config.toml
n_layer = 12
vocab_size = 16384
norm = "rmsnorm"
bias = "none"
lr = 0.0101
final_lr_fraction = 0.02
doc_mask = false
train_tokens = 277400000
steps = 4233
Each number is 128 + 32 x the weight over the matrix's rms, rounded and kept within 0 to 255. Layers, rows and columns count from 0. Numbers have three digits each.

# layer 2 MLP up, 832x320, rms 0.0998, rows 818-831, columns 0-63
141117135177176187149124119217141126127169126127119162094093108082146084111119135152124147142153144098107131113155121057115100153086165152133076085132156096114192097162059135126145235145091114
154133107108141107072100146172063204138151088131195114114156132141056150090075096086117189122117097133114147141158147154135133110088122097141128103133127117111122113138112147101089101129142191
089107075165121081144108150145141129136150136125115089125150100166164124091096129132108172118117149152103084147128145110115084092133133142155153094158151083157159051153149110146091122109121058
067114095137137154153111197137150142126125127067134099193126114185156199113130107148138097178150095102118142132094092092114138096135123150097166123087087143160118085159078169143164110089129102
158109154151104069092128083137124116194152120163113197136199133163091147101161097118122098125088100116110099142143124153156115144051126111167095084070183121171177117106130161128140082109135195
034109092137121131089078129112129128172098141056112105108131111201109126094126095071107137134081130157084077150082202137102119132131090180107094125143093052093170158130129081080155122174166143
115185122171102080130079126107126106145143111167159160127124145081178173145081154125128136163117101083114160166147098205148103169149143170117158095206135137158156177122160116124131126133126112
126086043095151101206186096077126148146097180167114132200178113114188128150139133104164138110126100167117168100179120137104088065177118117171160136167132156097147167177113177153117115107143124
112107114164092169098146105117108103151157123166147079086130133111090142108068113116135129141116111114151112123160091109143123195129159099141135123139148130190080117096158156121175163141163105
192162135080141090131133119132139126119047113087119161117108152117152103092134108135124109081146144142078089133133160140118101110172149116067129148135114104135173117142097132159107103127126092
117102075111105168177174203181141146089093112152122135119087133103159129104133139208094082091154144161083171098162175159094131128094153170130135116096111094143136163162111123124112102139146084
112117122109147128139056122164112111173179062153156153117148109171134101112137085098148143160172111127196154162111131143121179151107080093069098178157118134184191132076153110100176132136108142
113117147167117126135061088106116128149144159096173169054110146144132114165132133176127149161126148106133104197066170138117170163134142154137081086123134129127128106137116186121137148124173162
069115113177123198127141088142103171095086176129123235106149126170141155166118090092081071115134114138112160144089093113092105132178085168099133140175122121102162150155141102175091105216128127
# layer 2 MLP down (transposed), 832x320, rms 0.0347, rows 818-831, columns 0-63
111179169130184161120129152164125103150141154123149169152125164097136138155116085141110098138123048116119188148160096101136138143092129153144130118130143114083223142250141136132096178139116115
167108099179050123138111105136140126114104197120116124101140099150152191156101120160154125181137110096130109130057159104189114171156181132151126215169135112120129161131142086105122165108112175
146101100227122072146116141140118103142150171104144144121181102129159151112107135128111142162163127151140118158138157130068095146074165136115137095154130122170137056188208093117098125118154097
103125184140098141107142130103125158147147155150129121062103106140084137144065127127134147149107111142072177152177107102183125148168134139190088103174163159115142118042115154146136107211113210
132183129104098155100126165134108164065078125139122103116118127113115130131090118151083118110145089151118076116126085185138133135152153156131092109148167125156066131142118139105142134102170169
116115145096153074099130094137097187114059113111134078114130106115117162163156158094098146156129128127140100166168074050178074177132135118130122117061172127094127106129107103208158162171192120
118124164120078106142166139101166148161096104170149183163172054137214162116104045160118188198128126157097186125117100167177180099068157145125075107173100115132138114174112173155126110126069133
112131104125173119136144105088141148133091162115111154129116117076125130176146115087080171133127061141154126133139120142097111079181131137180151135154091096146192152152101159114113154117140186
101109104158152179082180122154113165121144082114181096137163152107118074077078142133163137134087128134130182090140105139143141172140150156117132125154132073126098157182148144099077126179143140
109160145157171107065066122131121126142115152150101140117117139080141121101090090103148118120082145104117120165136100166130181137105123219148181142122103153161135127062112130212106115113169166
155129162122187100109096059092153096159170144130142130142129139187155138142123083082156172157114121156151150189096076088160114204168071107118090151135155129102161127130137060113136136086119129
055152171128105133140176110148098120090139088116064134153102132156108065143150049132148094106154151057117184155115166143145163140125104163107137089177094119118150133068235096105133173166150185
116146109097081122165130118141183197145129142138113177143100115112128122120063146135136191119123108095165086173128111144078192120109118105117154097076114110144112162133061174098161125140127194
084136149179128146088133140125140161082101144148095146184118159105131170129152163134096056129102119103111173138134133136129082130146078146105148109150130145046164149109176123132132151190139113
# layer 2 MLP gate, 832x320, rms 0.0999, rows 819-831, columns 0-63
156082085085058104157090120146156152216142114149114108106217133140124138091115075090118186154073112093093125182162161156122133109152136140161160143130147074092138138141169166091154143126115166
140131170106120158123126094117102154098103105142139191143123171087090144165181146105176096139159109076130156118154164126148148185121129129117100166047120164088092211112075160161150134129111195
065148096159158104071098095097143128146120168104090079155129119169113139097121108135147092156092135109116139122170048090115169080134163144097151077124126184120105175165110159100144132174104146
139155172133144092090125129141157092163146150115116169097143152171097123063114140111186097143075123150188117162125143125151133138084140125089111152150132165104132176138096154070140122121115145
145152132165097167161112162118228076190168175097110147159184142169140081121097103108178076136127144129132099124119173175118204064143143085150148124123145144168131184140137136088105074090108073
134094109128140159122120187126139140133136139097095080118125198162075057142137094123116057136146140119139112119109178071095145142114057124166145163080108151074145109154105117097130136147153136
132128047116144100168144110121140142116100186169141131159186132102186150153133128117152150090131083142102165139145152172132099069178097184143159144191138116135113147127099139146118168114142115
099170160135163113151099159138130142145130073061130150148158152125111072139098184133119142141142119109143163138137162162101120142145082200117189105119125148081131091057064122109143128143096204
158144129172180168140142138130161140139146100105180148011124121164070125119082156192133119133184146115166177120091147055158108146106146128123076054181166166122205136094109144123149085073149095
112139134177174139172173138194155152126037149171163117133154121128097158103101113159103134110197127110115177092147134113130132147185152202112131097129104109137156127170127154148182181160147156
150089149122157089107093099153138093171186076132149220129160125150111104088105084136185131186199134137178153158110138175096131151099087088146118168103150152176168162143163149103219139116078140
113117139120189171162095091140113123079155158107130157094108105149106123091093155163144167109113112133134103136137148165116165093097111175170113138142145100118090148146102134134101127141142069
140100142111168089083153161104148111152170137119134104084120125040128130091157150108144168144163143116119140122163156107136169128106210150106145084125146147109081105200120173095144122081099123